From a checkpoint of a small transformer trained on Wikipedia.
Architecture: RMSNorm before and after each block, rotary positions, biases, tied embeddings, normalized queries and keys, value embeddings.
Each number is 128 + 32 x the weight over its row's rms, rounded and kept within 0 to 255. Layers, rows and columns count from 0. Numbers have three digits each. The size before them is the row's rms in percent of the matrix's.

# layer 10 MLP down (transposed), 128x64, rms 0.128, rows 115-127, columns 0-31
100:136129147143121121112109111118180088125083146174134138133141108120161134114118140095064061124095
112:173134115143127134150113111196137060174090072161115142150169178183157116123116113149114156126111
091:124148159114171171120150191143132079107117164118138149082102156152150098101101137116153145154063
103:151106084105143131129117133126146151134147135104167154160108117151166138122098162171190161117098
100:169116077161157094126091182152120169147089127074129160098141078120116119144126170158088172076170
096:142112102114139104113131160168185129105112197133158210109076116204169120140167132142065108116133
095:102141131184150139092095080075127123087099131109112123146122137153129122101120067090101102111182
083:155060116084136119105130127168103161151133161111145094133138076189057136187136167168187113111126
100:139084154135159152099138196084123131180093096106147074048138160080083107157151102188180163161106
106:167102140151142117198095076172085148094099148092184141099103162151164116132097135118174147058146
109:110140106104121109137107075127115147166152159171118115142089137102131129142105121148122160157120
108:176170164103171064136117093144118119113104120114115099109101112128173132135081120094205095159167
088:098162155128108082128138116159177119133090091132158121042145173111042150112159108103133158155090
# layer 10 MLP gate, 128x64, rms 0.161, rows 116-127, columns 0-31
101:132135147129143061105110125081169094091086189086181091116093067129142111107152161154133070175093
094:149115183119087104135092121127096179164116092185124077147144112124147110127168131049088112093153
102:127090124148138100088164083150115052092139104127137109194163075111123089127101104115047125076128
100:181148175190114123108197152116129073101128182117170146149179168131160166168126158116145166136110
094:142051150092120120067132133100100128062091117078115111150150172113087149154108194179140122127092
091:134147088148128093116104083086110133116088114107136123120147117185128125113166072161109151146087
089:093108063131118099118188053117166146095160129073174105159152096187122089146138114142113126080107
090:145136126161144143148097105095146136155144085133104169166162186144122184064134122144106137174139
116:109170109152111120125141218142175143110137156124144131094149162146164115134051124104066160088160
103:140120075142141121195148129131148128113079133126152143091147146136161113158161105073093190157107
105:130153082134127095174135186126124066132168081130202071153091082170127164073108155165172077134178
093:088172138105213109128109159121207146181157151161140137126111084102078105125129078149112128190097
# layer 10 MLP up, 128x64, rms 0.159, rows 116-127, columns 0-31
105:106076101146144154083146141126098160088184104112137130064093100134130120083079125112078171161098
095:115120127190071111125115114147129165104129115205154142121182079115129186162113117108137111133124
100:094158146107072095090153089121067082119109130137120132159132092136105193134139139115118093163187
101:134110209125114171169185139159114104056188049135129108094147103141127142113107116089167135134133
097:075101138123114135075119173124067107114162085120126109110133149074055126180146102126138046120105
096:123135148085110126203136221109121144131127127150120126076109164073137177145165076116135136086055
092:123163117113137034084124097122109112088087109162155141132151180082191125108131139154148133135120
092:171198157130140134158086133178131123086091128116082145168101125183191154120077168118104099133138
113:084166112135114108099119184130160137138075157151112111142148100098151087141123176101127168116106
103:093132188117150107128099205134154082083147086083100151136129159126087138125117101136112115123084
104:082125077152098164116144119116175152165170135135115161150163158105080092129173115143087195135142
102:173144119119172147132093144104094133149161186094180148178103092170161144188110119123101102148117